Weights of a small transformer language model: 9705 steps.
Each number is 128 + 32 x the weight over the matrix's rms, rounded and kept within 0 to 255. Layers, rows and columns count from 0.

# layer 2 attention value, 192x192, rms 0.0891, rows 156-159, columns 0-191
[[153 102 101 210  92 152 123 127 141 130 146 105 123 123 151 117 140 150 118 116 158 130 128 126 122 131 138 155 152  97 163 154 147  87  90 149 188 129 114 134 147 125 112 128 138 133 144 132 177 173 148 137 179 178  86 142 201 139 133 138 109 116 145 135  63  93  88 127 155 176 165  95  63 114  91 134 115 114 124 101 109 136 150 134 106 165 141 140 136  60 136  91 124 132 110 137 154  78 138 150 150 110  92 167 236 129 150 116 139  65 119 167 138  92 125  95  74 117 153 109 145 113 158 158 136 158 187 123 122  74 129 129 116 200 112 135 138 124 129 100 141  65 119 103 149  74 102 139  84  75 127 118 172 123 158 163 155 154 135 101  97 134 136 137 136 153 135 112 158  69 127 162 148 111 130 142  85 162 108 111 130 149 120 154  66  81 122 134 146 140 119 133]
 [177 140  77  74 108 151 122 128  79 138  63 105 149 123 190 126 112 179 101 108 123 177 121 141  36 103  84 114  95 157 166 160 118 121 152 158 181 130 121 117  95  91  64 129 173 192 159 119 188 172 160 142 132 119 184  76  84 111 122 104 181  94 173 109 143 102 125 192  99 162 146 141 122 120 115 133 122 134 127 133 150 127 170 166 144 148 201  77 105 105 145 106 154 123  37 135  23 119  70 145 121 144 156 123 146 111 121 123 132  87 103 119 175  95 122 134 169  77 102 183 112 106  91 124 112 119 105 114 150 109 124 154  71 120  87 120 211 125 112 100 139 163 117 117 168 119 114 125 121 127 106  96 162 132 157 113 156 114  73 143 136 144 101 143 172 128 154 109 102 106 179 141 124  76  77 107 125  58 132  95 116 164 147 173 194 103  99 103  80 198 148 131]
 [116 178 175 103 139 121 117 109 183 129 197 169 150 104 147 115 115 129 145 109 113 205 168 136 134 121  79 114 110 106  92 136 112 148  85 159 150 190 133 120 164 121 159  93 109 209 137  80 100 176 116 120 134  91  83  79 113  83 173  60 109 131 116 150 126 165 146 179 100  90 137 147 111 156  86 166 142  99 150 120 164  94 117 115 120 128 170 120  81 164 132 141  92 110 196 168 133 177  72 164 142 118 102 130 123 131 181 101 110 194 165 157 127 106 136  94  56  92  95 187  78  62 164 154 116 120 104 121 138 202 111 178 179 108 155 135 169 164 121 200 132  90 139 120  91 140 111 147 118 173 109 116 121 161 157 131 142 125  95  75 136 115 144 153 135 148 103 148 179 133  83 140 151  92 128 158 155 140  94 135 109 152  58 131 103  89 136 125  98  87 121 121]
 [128 104 129 125 165 174 141 118 138 149 146 195 109 113 141  88 149 150 135  98  98 199 150  80  80 123 123 161 119 135 122 127  95 108 170 133 173 101 157 109 105 113 154  92 145 161  60 101 149 139 124 142 147 125 148 127 140 115 169 109 158  89 134 124  91 151 136 170 137 117 140 138 106 142 134 127 137 186 118 152 117 138 122 155 117 105 193 146 111  74 166 109 122 121 128 164 113 122 117 202  99 136 120 147 128 180 119 136 157 136 147 196 105 106 139 128 151  70 102 122  69 127 163 126 110 171 161 124 120 138  69 112 117 116 121 109 166 165  62 114 118 103 144  80 124 197 135 150  67 101  97 113 102 120 150 106 104  84 111 140 160 125 122 163 134 172 151 158  89  91 138 155 125  87 105 126 178 132  91  80 125 131 115 134 173 140  74 103 133 107 115 117]]
# layer 2 attention output (transposed), 192x192, rms 0.0906, rows 156-159, columns 0-191
[[102 142 125 146 181 114 119  97 143  99  94 190 123 142 105  99 107 153 116 114 102 127 101  95  77 124 124 140  85 100 138 115 157  92 161 154  61 139 115  86 100 136  99 115 148 154 129 179 115  70 118  67 119 132 178 134  96 127  74 122 152 150 138 141  98 124 121 186 150 156 158 123 161 121 189 118  87 138 111 119 151 142  42 121 146 141 132 130 174 145 151 154 156 130 132 162 126 159 149 103 148 113 167  99 150 121  94 119 129 133 142 144 103 172 139 186  85 128 113 135 118 158 141 147 164 159 169 173 193 176 138 157 123  95 169 189 108 166  63 143  95 135 111 147 153 136 155 174 156 157 116  75 110  96 105 175 135 101  68  81 108 130 171 167 150 164 150 108 163 151 134  99 135 119 124 145 122  87  90 171 107 158 105 176 123 173  49 105 131 157  93 123]
 [115 104 126 126 143 130 107 112 161 151 104 177 144  80  97 116 103 140 140 115 170 111 149 112 173 137 180 140 140  41 140 108 107 158 153 117  61 148 109 104 110 187 115 159 143 154 183 162  83  83 154 132 132  98 116 122 150 111 126 151  69 110 160 147 111  80 143 123 142  91  99 124 133 146 111  98 171 119 202 151 125 106 129 122 107 137  67 159  67 149 115 129 176  98 118 140  98 129 129  56 109 119 151 128 126 168 194 116 109 205 164  96 101 138  75  58 115 128  87  99 188  72 186 147 119 134 137 148 140 128 129 144 129 137 118 123 108  85  99 119 175 152  95 117 104 137  88 163 135 136 105 148  94 199 127 108 125 109 154 151 128  97 104  96 124 134 148 134 106 142  94 114 139 132 132  94  94 148  98 110 153 124  61 135  83 107 134 148  77  69 143  73]
 [114 148  94 199 122 130 122 152 116  77 154 106 122 148 149 179 155 105  62 121  89 119 152 120  72 161 108 169 128 138 149 123  79 125 202 116 118 171 156 134 131  98 121 178 173 125 106 216 141 116 130 175 110 184  85 124 106 145 116 124 111 116 127 100 174 142 138 126 150 119 193 121 121 143 175 152  95 116  70 136 123 150 116 130 127 120 102 137 106 135 129  75 111 177  76 142 160 130  96 147 123 107 122 159 133 128 126 188 123  98 114 190 181 157 152 123 133 147 139  73 144 137 121 149 151 115 154 175  95 143 113 119 166 136 110 136 115 122  94 123  84 166  71 116 139 121 157 130 152 110 114 105 125 117  74 120 186 146 125 160 195  74 122 181 148  98  46  95 128 154 150 121  98 124 160 116  93 185 112 166 151 109 140 100 143 122 134 140 153 104 121  92]
 [163 114 151 134 105  94 142 126 156 127 139 165 169 115 131  81 119 126 112 104 133 130 156 184  99 151 140  99 137 161 126 114 125 199 117 160  49 125 115 110 100 145 116 162  80  96 200 221  78 120 187  99 144 156 151 148 145 107 144 107 138 131 137 115 167 106 119 136 109  66 103  11 118 136 130 122 187 116 144 148 117 135  80 134 157 137 150 117 123  92  75 123 158  82 113  96 203 103 148  93 115 112 171  78 183 103 172 140 135  92 137  79 150 135 152 162 149 178  99 166 153 112 150 143 153 151 131 140 184 123 127 158 135 159 139 175 122 139 144 149 110 166 131 137  96 142 135 155 143 185  85 131 102 130  86  69  92 184  93 107 137 116 206 154 137  89  86 132 118 114 162 132 118 161 167 131 103 122 131 107  79 151 137 155 102 178 101 132 174 115 126  87]]
# layer 2 attention query, 192x192, rms 0.0958, rows 160-173, columns 0-191
[[147 106 197 146 163  97 109 170 127  85 138 127 130 174 127 136 123 190 171  84 154 140  72 114 116 117  80 187 114 148 180 139 157 145 132 122 153 141 139 106 114 122  99 139 166 145  92 104 157 104 149 111 164 144 131  81 107  79 127 107 121 118 142 110  92 128 151 155  91 115 130 120 127 132 115 141 151 191 100 115 139 159 134 116 127  77 118 120  74 152 122 132 151 141 116 143 118 154  47 148 148 188 165 128 129  98 105 158 113  85 101 112 159 112 125 123  98 157 106 172 114 152 133 101 138 128 137 146 140 119 103 116 102  86 101 151 137  89 104 183 131 132  98 107 110 153  99 101 119 112 101 149 120 151 125 119 118 170 131 119 150 146 112 175 115 125 101 171 107 123 122 125 124 138 128  88 162  82 164 183 111 182 156 101 132 149  97 100 144 129 152  72]
 [154 165 129 129 139 219 200 122 118 108 121 117 161 177 101  98  95 126 108 116  65  93 118 139 131 100 167 124 153 201 137 132 128 116 118  82 126  61 177  97 162  81 126 164 112 134 108  86 167  82 101 224 121 183 150 173 116 148  89 175  64 163  90 106 153 134 137  77 182  87 137 129 149 234  88  45 163 128 102  72 146 130 176 156 119 105 105  73 162 170 151 104 166 185 151 201 142 120 127 158  62 161 175  89 110 147 121 126 162  99 174 114 135 126  85 165  88 100 156 183 143 135 173  91 153 163 147 184 183 116  80 182 180  81  79 159  69  98 101 139 139 149  69 142 186 122 173  77 150 131 119 194 118 116  95  66 102 133 119 108 153 161  69 187  64 162  95 145 140 149 177 185 114 153 133 113  95 134 166 165  71 199  96  67 109 164 121 149 148 159 125 155]
 [155 136 110 152 133 213 173 141  63 103 111 127 164 171 130 108 103 121 132 109 116  31 106 135 150  98 186 168 168 197 166 147 139  79 133 116 137  52 178  80 122  89  65 175 127 115  74 103 136 100 119 191  95 160 189  95 103 106  69 149  65 137  76  96 188 130 129 124 185 106 122 143 148 172  79  89 219 165  92  88 154 114 194 162 120 104 111  67 169 178 121 103 188 189 120 162 108 105  78 147  94 188 155 126 141 162 145 129 115  93 147  72 127 169  95 193 101 120  93 170 114 143 191  49 144 170 137 203 204 103 110 134 173 112 104 186  86 109  91 146 160 138  60 175 216  87 145  57 147 166 124 208 145 122 132 102 126 146 133 113 185 206 103 120  92 158  90 139 146 142 135 134  92 181  97  91 108  94 148 177  84 219 148  78 145 155 129 118 108 191 127 136]
 [111 119  81 135  54 165 126  56 125 204 143 143 131 134 113 161 157 107 136 114 111 128  46 191 153 148 139 155 146 109 155 144 180  72 133 136 169 131 150 129 139 143  63 137 135 106 124 122  92 129  78 139 131 153 197 150 121 130 108 146 113  97  98 137 158  90 132 125  97 135 148  62 139  73 113 134 147 115 152 108 169 114 125 106 140 132 153 114 132 124 100 138 104 156 136 105 121  90 174 103 120 145 107 103 146 117 166 158 104 120 141 156 146 185 143 143 109  85 104 102 196 127 155 154 127 143 128 102 109  26 144 110  93 150  91 150 138 108  88 132 123 131 125 166 211 126 123 144 111 137 142 113 136 163 133 185  91 167 172 143 137 165 105 154 168 131 110  87 128 126 115  98 161 149  67 111  73  87 147 194 156 124 131 170 138 173 170 145  58 161 139 149]
 [134  84 133 125 107  51  83 143 139  99 133 128  81  93 122  99 153 125 122 144 152 167 155 134 112 147 118 103 110  69  96 104 133 148 123 138  91 180  77 196 129 165 167  99 127 121 170 155  94 160 143  85 151 103  81 132 160 149 185  88 227 128 184 156 112 119 125 109  64 161 106 136 129 100 192 164  50  99 175 152  89 115  72  82 114 179 112 185  88 113 133 152  70  36 137  92 107 145 138 108 161  38  79 139 120 103 109 122 143 153 115 156 105 147 150  75 171 114 160  73  64 123  84 184  95 104 103  67  58 165 149 127 108 186 184  75 169 153 176 105  89 127 194  94  89 164 112 171 112 111 128  55 124 137 131 152 165  89 115 127  80  47 173 101 200 144 162 105 114 115 125 117 135  80 134 152 118 181 121  78 161  40  99 187 144  90 147 128 132  63 111 132]
 [197 161 112 138 126 237 224 138  84 109 117 124 177 200  95  62  89 195 172  47  96 111  87 100 119  42 127 189 162 203 165 120 117 159 123 106 135  37 170  71 180  78 111 215 130 129 102  51 175 121 123 218 109 166 193 154 102  76  78 177  83 155 102  74 162 146 147 166 158  90 111 120 143 218  77   8 161 202 101  92 172  86 217 184 129  68  90  58  93 187 128 140 191 211 141 226 143 129 110 191  45 180 210 144 105 151  97 132 206  91 171  65 133  77  38 192  40 135 127 165 116 153 163  51 104 161 163 201 176 120  74 151 138  93  65 208  80  54  69 175 158 161  63 131 209 134 122  68  86 136 156 223 120 141 134  49  45 183 109 100 173 222  61 240  72 164  99 202 121 144 199 148 162 177 120  94 114  24 132 209  66 214 168  55 171 134  77  96 194 181 118 123]
 [ 74 123 113 162  97 131  86 125 142 128 109 108 142 134 144 157 118 166 134 163 179  84 101  98 152 168 148  93 104 102 127 113 155 111 127 134 112  95 130  96 120 145 108 101 128 114 116 128 142 154 136 110 163  92 118 134 150 116 107 174 183  83 140 120 103 113 124 184  94 142 115 141 144  62 149 148 124  95  81 132 141  61 113  99 131 151 118 153 147 115 125 201 134 126 129  65 114 110 173 107 161 126 117 125 164  94 153 153 122 126 109 140 131 122 119 149 158 133 135 106 160 140 118 115 147 118 169 109 122 157 157  76  86 132 135 134 132 166 152 117  86 132 149 143 127 165 119 152 111 100 137 132 128 144 148 138 150 150 128 129 143 120 146  74 118 109 139 133 120 112 131 105 111 129 121 142 117 155 115 113 128 130 132 170 121 159 116  79 114 150  90 126]
 [ 99 121 133  73 136  83  84 149 147 105 121 153 147 134  93 140 160  89 155 100 116 121 130 149 151 143 101 145  97 123 196 152 130 137 115 122 147 149 124  77  98  96  82 109  94 124 110 130  35 111 156 139  85  98 157 112 131  98 109 108 114 129 137 116 143 130 102 158 107 139 139 176 117 126 109 148 167 108 175 123 112 153 117 128 153 171 120 109 135 111 102 140 129 138 120 140 104  90  67 140 123 162 105 125 130 159 122 183 101  98 107 125 149 118 141 115 127 117 119 129 122 129 128 121  84 159 136 140  52 166 117 134 149 146 107 177 171 113 108 166 145 137 127  74 117 109 120 130 138  90 142 130 130  88 138 108 103 124 124  97 108 120  62 135 159  82 131 118 110 122  96 146 136 105 142 155 114 105 125 128 182 102 107 102  83 124 156 110 111 132 111 136]
 [173 132 116 175 112 119 136 124  98 157 110 136 107  87  96 211 125 100  94 156 160 104 125 185 108 122 164 144 117 166 147 101 154  55 142 105 149 133 141 119  96 151 102  94  99 155  88 139 115  90 121 111 128 128 155  90 160 167 111 130 123  63  88 145 154 112 162 133 146 107 162 110 111 125  83 203 141 113 116 127  99 173 130 153 125 148 146 117 168 100 133  92  97 122  99 124 115 138 154  85 144 161 107 131 137 106 137 134 103 129  94  94 118 199 139 148 115  84 131 147 139 147 153 174 138 101  96 100 132 101 129 118 137 130 134 115 112 139 113 115 177 131 134 157 131 122 168 115 104 154 113 146 157 118 122 174 219 120 101 130 126 135 138 105 161 122 119 103  80 116 110  92  88 152 153 117  95 118 121 146 108 129 139 120 113 153 133 138  80 122 112 128]
 [131 125 126 119 163 119 163 201 132  81 121 137 112 139 122 150 108  99 126 170  81 121 179 131 102 117 141 138 142 128 174 193 136 125 120 156  73  66 115 126 112  99 142 153 119 123 147 162 119  84 149  95 146 119 177 125 161  88 169  64 138 172 172 134 137 178 137 131 129 155 121 210 129 149 164 108  93 112 133 151 117 135 127 112 156  86 128 141 125  83 127  61  93  90 142 133 121 138 117 116 149 111 114 175  94 179 188 118 112 110 121 114 104 146 120 143 131 153 156 129 150 169 104 125 138 148 130 141 124 143  80 137 136 102 105 188 117 191 118 126 168 137 120 111 182 130 161 121 146 175 150 164  99  56  81 108 145 129  90 121 126 116 148 132 139 112 134 116  93 151 143 127 139  86 156 102 146 184 190 121 145 135 142  77 114 132  99 118 135  96 132 175]
 [123 123 106 138 117 178  86 108  96 138 127 136 123  97 183 139 105  83 111 111 105  51 107 114 103 139 199 130 120 155 112 154 151 132 119 139 127 126 136  92 118 141 103 124  73 116  96 150 101 129 173  96  78 121 113 117 110 158 123 151 138 111 125  77 122 135 129 162 173 143  96 125 176 146 144 132 160 110 143 113 115 138 150 148 164 160 108  89 181  94 144 146 152 157  99 100  97  61 131 109 173 129 109  93 164 103 175  88  79 141  89 103 118 102 133 146 170 155 136 145 132 130 176 100 119 130 158  73 132 139 126 115 162 144 166 154 134 160 162 103 132 143 132 122 141  45 101 137 107 134 116 104  98 103 132 138 191 169 129 112  96 124 114  61 134 159  93 135 119 104 120 113  77 154 128 133  61 152 152 120  81 119 132 142  81 124 154 115  84 153 162 164]
 [168 137 152  99 166 144 158 169 142 118 123 164  88 113 121 116 119  92 122 125 116  91 181 120  86 117 126 123 100 176 161 100  89 121 127 109 163 130 132 141 123 126 187 128 132 160 115 116 166 136 129 149 114 144 109  91  97 150 135 116  98 156 183 158 133 123 142 172 121 148 115 141 145 159 104  73 114 167 108 138  94 169 166 147 150 163 124 121 127 101 146  88 126  88 128 120 147 122  84  95 140 103 135 112 148 123 133  61  83 101 141 130 129 106 144  73  88 154 169 161 146 132 138 111 141 153 178 138 158 135  98 187 126 106 120 166 127 139 117  85 181 138 133 112  99 129 124 133 126 126  78 106  69 124  98 131 111 145 121 145 109 105 126 114 103 144  95 145  86 158 119 133 148 120 166 132  93 112 118 132  78 111 103 117 110 119 109 150 110 107 177 118]
 [134 120 115 110 139 176  97 117 100 142 133 140 100  92 157 113 144 105 143 143  76 131 126 191 115 130 112 107  97 171 146 161 108 129 116 144 104 154  91 124  85 118 113  91 101 154 121 112 108  78 168 133 109 187 140  90 101 177 162 153 128 111 136 163 106 162 120 128 173 133 117  81 146 135 113 144 121 102 154 124 117 144 143 159  96 146 113 123 144 133 145  87 139 149  79 149 131  86 134 144 125 176 135 142 109 132  81  78  86 113 149 126 134 137 165  84 141  88 121 121 150 147 149 153 136 124 114 124 121 103 129 133 140 173 101 118 109 144 135 119 174 127 125 112  83 113 124 152 142 129  98 142 131 124 131 186 180  88 129 134 151 150 123 124 140 124 108  95 115 144 124 125 146 156 158 141 143 146 122 132 103 109 120  95 121 153 134 158 101 158 136 145]
 [167 127 115  92 124 139 135 137 171 126 116 161 144 105 118 115 153 102 108 111  50 134 161 109  84  98 122 115  86 177 130 122 158 121 135 129 122 123  96 141  74 109 141 153 152 122 108 152  88 162 128 139 107 198 173 119 132  92 160  83 172 174 164 126 120 126  98 156 126 175 180 140 162 136 156 113 132 123 153 167  99 208 156 117 169 110 110  84 116 108 121 121 139 132 126 128 126  95 138 151 120 113 121 146 104 139 185 102 100 134 114 147 125 130 111 109 150 173 141 130 114 151 171 109  89 158  56 100 140 108 136 154 126 162  94 131 138 137 122 125  69 111 118 144 157 141 121 125  96 126 130 102  85  81 129 122  96 104 117  98 134 149 117 111 121 119 142  99  90 153 215 175 143 112  83 148 138 137 174  94  79 110 101 136 129 128 128 142  78 130 138 177]]
# layer 2 attention key, 192x192, rms 0.0956, rows 160-173, columns 0-191
[[191 188 149 115 183 207 227 255  81 159 121  29 158 255  99 107 122 191 173  73  78 171  42 103 137 138 136 236  89 240 226 196 161 166  64  57 116  24 234  39 118  71  52 142 151  70  59  59 152  39 128 214  99 178 118 142 122  44 120 198  67 130  44  59 131 167 147 209 171  95 162  49 208 196  34  89 153 202  60  24 199 175 255 189 129  74 115  70 149 214 113 104 156 247 124 164 151 104  67 245  25 255 218 130 163 106  49  96 131  38 187 111 157  86  38 173  63 136  86 164 162 180 176  76 183 198 158 231 223 113 135 131 134  65  54 234  41  31 128 210 159 167   4 144 136 112 124  33 118 196  55 200  82  75  95  91 129 176 155  92 231 181  11 255  71 139  82 193  66 203 172 135 121 147 143  81 112  37 149 255 111 235 140  94 165 197  58  77 217 123 145  67]
 [185 158 125 143 152 142 141 117 132  96 116 142 180 150 105  87 101 150 128 135 105 174 125 106 128  47 123 158 139 115 110  86 119 139  78  90  90 137 161 116 118  70 162 144 131 121 176  90 126  87  76 165 114 139 131 140 181  84 113 178  74  78  81  96 106 157 112 108 143 138  83 147 131 193 119  79 132 113 100  99 170 132 121 144 112  78 135 104 146 127  75 160 141 171 141 170 160 115 153 185 104 116 209 139  75 108 140  88 184 117 152 124 124 114  83 130 125 121 144 154 147  81 157 109  79 170 159 170 157 138 116 175 149  84 112 149 113  92 138 133 148 137 128 131 137 144 153 119 154  99 176 150 144 130 128  88 107 138 155 116 136 139  56 183 109 141  95 166 109 149 131 153 131 114 145 155 128 137 122 114 101 132 112  96 146 121  69  90 164 113 113 117]
 [155 127 158 135 146 159 167 226 132 105 149 110 160 150 116  82 112 141 186 140  99 152 127 100 150  73 149 208 137 136 133 107 147 172  97  48  93  65 173  66 117  75 160 154 162  70  91  97 159  51  69 218 109 131  79 127 152 105 119 167  93 115  83  53 127 141 150 144 119  82 115 149 176 205 121 120 150 114  67  74 202 126 184 147 101  37 127 124 142 116 121 107 126 172 133 172 159 113 130 221 104 128 201 101  45 144 114 121 192 134 131 128 140  62  55 177  92 157 118 176 116 125 144  87 113 165 255 181 177 157 109 176 182  50  79 193 105  92 144 129 175 164 119 153 175 132 123  40 109  91 136 162 122 126 142  28  54 204 163  75 158 152  82 176 114 171  66 170 114 166 213 178 134 148 189 138 111 113 142 132  78 176 102 103 128 179  99 103 159 145  99 136]
 [161 108 113 142 128 142 131 117 151 165 104 130 144 164 154 147 128 173 151  86  98 141  95 119 105 153 167 140 126 148 158 149 134 124 108 125 134 140 167 100 142 141  71 126 150 121 129  98 118 123 166 149 144 155 152 106  99  78 113 160  98 143 110 156 176 129 105 116 150 119 141 147 143 146  75  78 171 162 108  96 131 144 168 155 107  92  96  91 124 148 118 145 158 161 105 139 123 131  76 146 119 182 149 151 180 132 134 150 126 101 122  90 134 125  98 134 133 120 105 110 128 164 163  84 134 164 135 115 175 123 135 135  95 143  75 152 111 125 118 162 149 139 107 148 142 110 107  92  89 125 107 183 152 148 138 146 155 134 120 129 149 196  78 147  80 128 127 178 124 133 100 139 164 117 118 107  71  91 130 187 107 155 144 122 106 116 116 119 156 167 137 126]
 [ 62  85  97  95 126  45  38  42 119 149  86 140  84  47 142 132 163  92  51 139 205  89 180 186 126 140  92  40 116  52 100 120 107 111 172 190 162 207  65 223 122 177 141  97 120 154 165 195 108 199 170  28 148 118 141 112 158 206 161  65 202 106 201 202  92 120 106 131 107 183 115  94  98  53 187 144  96 104 191 195 100 109  57 121 158 207 142 170 142  84 149 126 112  16 144  65 106 130 163  56 198  78  38 134 161 108 153 102  63 134 140 162 142 147 189  79 163  93 130  85 114 125  83 178 158  84  40 109  67  99 157  88  99 159 179  54 172 204 117 137  53 108 199  70  98 123 141 238 156 160 143  44 112 126 105 176 168  92 101 160  68  58 220  67 217 149 202  42 139 114  84  59 130 136  99 123 155 161  80  46 191  60 125 143 125  85 138 160  73 101 168 139]
 [178 188 163 160 146 184 172 181 156  53 129  94 203 230  94  87  86 196 180  88  78 204  79  81 168  84 147 209 150 162 119 141  84 169  84  54 143  64 161  47 117  30 124 166 124 121 124  30 160  73 138 213 101 171 146 143 122  64  76 217  55 113  91  69 109 176 128 100 140  85 115 141 144 207 101  85 168 141  49  35 166 166 198 148  86  26  98  89 160 173  97 124 184 255 147 205 131 126 105 238  57 213 247 132  80 185 113 126 228 109 158  71 127  99  31 221 102 116  82 173 112 182 168  40 126 183 142 205 218 156  75 140 187  81  51 170  47  73 124 137 182 134  35 110 147 108 113  64 128 103 152 201 117 171 103  48  94 153 170  91 221 226  43 229  30 140  87 241 133 192 205 202 148 148 157 128 123 101 138 192 135 217 140  45 170 152 106  99 194 164  72 134]
 [142 122 138 135  75 108 143 124 110 138 118 151 118 101 142 109 176 112 127 130 125 126 156 157 152 137 132 117 126 112 138 140 138 125 151 123 134 135 132 105 138 108 100 101 144 190 110 143 137 108 128  92 135 141 119 131 129 162 160  70 114 145 147 110 132  70 147 164 144 105 158 121 151 114 126 125 155 107 154 119 126  96 154 163 131 147 131 140 122 124 135 138 109 139 116 135 108 132 141  72 136 113 122 100 158 126 112 159  97  96 103 123 108 126 146 110 127 142 135 160 132  73 104 153 109 113 137 175  91 110 106 119 127 147 146 102 134 125 144 141 151 146 134 138 118 124  82 120 117 119 136 100  99 117 114 122 129  94 102 148 128 112 128 153 108 138 106 129 107 128 113 160 109 145 118 166 140 112 112 141 104 134 126 138 110  82 119 120 114 150 149 111]
 [120 102 102 100 136 152 126 102 139 110 110 151 158  87 104 129 124  93 111 151 117 184 104 140 119 113  84 129 142 152 136 116 162 112  79 150 106 148  97 149 115 100 159 101 109  91 146 163 163 102 127 112 157 163 185 165 168 176 142 151 160 151 194 133  83 150 132 123 141 101 167 120 136 156 155 210 114 136 140 152 142 124 172 162 142 169 112 110 141 170 103 127 115 143  80 144 135 186  93 143 137 151 131 158 144 143 122 129 118 144 146 183 135 151 163 104 105 136 137 170 150 149 126 158 133 163 142 100 126 162 170 130 101 161  90 153 152 149 110 161 112 165 111 122 108 130 152  84 128 214  76 108 125 149  83 159  86 125 127 129  95 160 115 124 180 121 142 106 189 114 128 137 111 101 145 121 111  72 148  94 168 182  92  79 130 119 139 133 118 176 177 118]
 [163 128 125 126 122 143 150 154 105 139 155 130 138 126 128 115 121 163 160 118 124  92 142 113 135 123 165 147 132 109 145 135 127 145 118  89 133  99 173 140 170 157  89 141 170 117  96 134 129 100 112 152 175 127 111 128 110  71 114 123 120 154 138 132 151  98 122 145 136 158 151 121 163  88  71 106 126 172 118 152 145 129 180 120 126 111 123 150 137  85 181 133 114  69 120 119 107 104 115 116 146 119  75 100 139  86 112 142 109 114 124 101 147 105  92  81  91 137  93 125 138  78 156 134 142 128 163  79 120 142 129 136 110  94 105 175  96 132 144 136 159 105 145 159 126 117 121 105 115 138 112 136 136 114 152 137 134 166 142 128  79 134 142 111 113 147  95 122 110 147  94 127 110 122 141 118  92 123 153 144 110 110 121 181 105 173 130 134 140 135 161  99]
 [169 128 116 113 159 115 173 136  99 136 144 128 145 110  91 145 101 115 168 153 101  91 148 141 145  87  70  84 164 134 130 130 155 157 142 103 138 113 161 103  80 117 153  82  99 144 129 137 138 133 109 141 136 129 162 101 130 116  96 149 149 103  89 124 126 126 128 137 136 147  98 127  98 144 149 146 128 103 117 140 129 129 108 163 160 147 152 120 164  79 132 167 124 111 159 125 137 147 172 146 128 128 131  64 112 113 152 129 140 145  91 134  92 131 101 139 124 117 169 128 131 119 128 131 119 120 153 131 130 173 115 192 100 109 132 112 158 107 128  90 137  72 131 183 137 151 151  67 121 149 119 143 124 128 126 150 179 141 110 161  70 101  77 101 153 147 105 117 157 130 141 108  98 127  97 132  81 141 154 114 113  77 162  74  47 150 140 139  94  99 121 112]
 [ 94 156 144 116 110 107 177 180 151 155 148 152 116 135 142 122 142  77 241 141 126 129  80 159  75 125 152 135 123 177 142 168 152 132 112 119 118  90 156 102 127 152 123 192 174 107 107 139 107 135 107 107 152  80 116 130 132 161 165 117  99 134 132 110 164  80 166 115 113  97 198 129  94 178 115 113 180 110 131 134 144 127 150  80 149 151 157 140 135  93 140 118  96 127 151 146 141 146 124 130 102 101  88 129 166 132 113 132 106  85 118 157  86 121 132 131 120 155 100 123 163 151 150 147 148 123 192 110  91 130 118 142 128 182 117 132 149 101 140 107 152 111 153 124 116 111 149 119 103 176  92 120 115 145 101 158  98 158 106  85 103 112 134 134 170 177 105 133  99 123 158 128 128 161 137 103 128 135 133 117  89 141 106 101 113 153  92 148 129 115 118  64]
 [101 163 130 147 151 103 150 157 115 123 144 107 146 157 112 168  60 164 163 177 113 106 117 115  95 128 153 117 115 136 116  76 136 132 103 143 111  84 153 119 112 159 110 142 111  69 103 127 120 126 128 137  79 116 154 146 148  98 132 161 100 122  98 112 143 118 153 117 165 129 147 135 102 176 140 106 121 111 124 121 131 124  99 111 146 160 138 146 102 142 121 107 136 126 174 114 144 127 103 141  99 132  83 129 142 102 129 113 116 102 158  83  76 142 112 142 134 140 123 130 142 179 148 113 110 117 145 130 107 150 155 129 119 143 164 125 105  92 149 130 144 152 144 127 109 110 116 108 130 150 128 142 127  85 119 137 122 140 131 106 111 107 111  67 136 120 100 111 124 134 160 117  95 121 120 159 114 165  99 124  76 160 160 128 105 117 153 146 140 100 128 134]
 [120 139 127 103 152 119 159 151 158 132 164 129 154 175 140 136 115 133 140 129 107 125 147 159  98 156 159 159 103 118 166 106 129 165  84 160 131 135 139 188 103 186 138 136 140 129 129  92 137  72 109 123 157 110 112 147 125 144 107 123 101 110 132 152 121 126 144 122 104 131 123 129 106 127 124 123 100 152 128 139 122 176 125  58 120 120  89 120 166 129 123 128 122 130 119 131 128 112 132 133 118 107 123 126 132 123 100 131  98 158 116 113 122 161 144 135 146 129 113 126 164  78 157 139 121 117 141  74 149 123 150 153 164 111 114 125 136 148  89 105 148  78 152 144 152 139 124  83  90 135 112 114 156 140 107 128 111 142 176 145 120  96 117  92 127 132  77 129 128  81 148 108 138  91 129 127 112 116 137  90 131 106  94 135 113 173 108 137 122 108 140 123]
 [ 98 135 141 111 140  80 126 121 115  78 141 102 128 112 105 158 117  86 113 180 109 140 121 152 115  90  85 143 111  97 137  96 113 151 142  84 139 199 114 106  81 136 165 104  86 104 166 135 112 133 147 128 152 117 173 141 147 162 114 136 108  68  98 147 143 163 135  95 129 140 101 146 133 143 176 175 154  99 109 149  62 129 113 123 192 122 113 123 144  82  90 104 174 127 153 123 102 126 111 165  95 147  86 141 158 140 116 112 120 150  98 154 112 175  93 150 144 130 152  92 164 114  98 127 145 124 111 119 114 152 111 122 169  95 108 137  94 140 138  99 146 142 147 113 128 153 154 111  98 134 139 134 126 135  78 112 135 137 162  71 132 116 121 174 134 155 129 142 135 137 117 131 101 131  74 130 108 153 153 118 166 138 151  83  79 185 112 140 115 120  89 100]]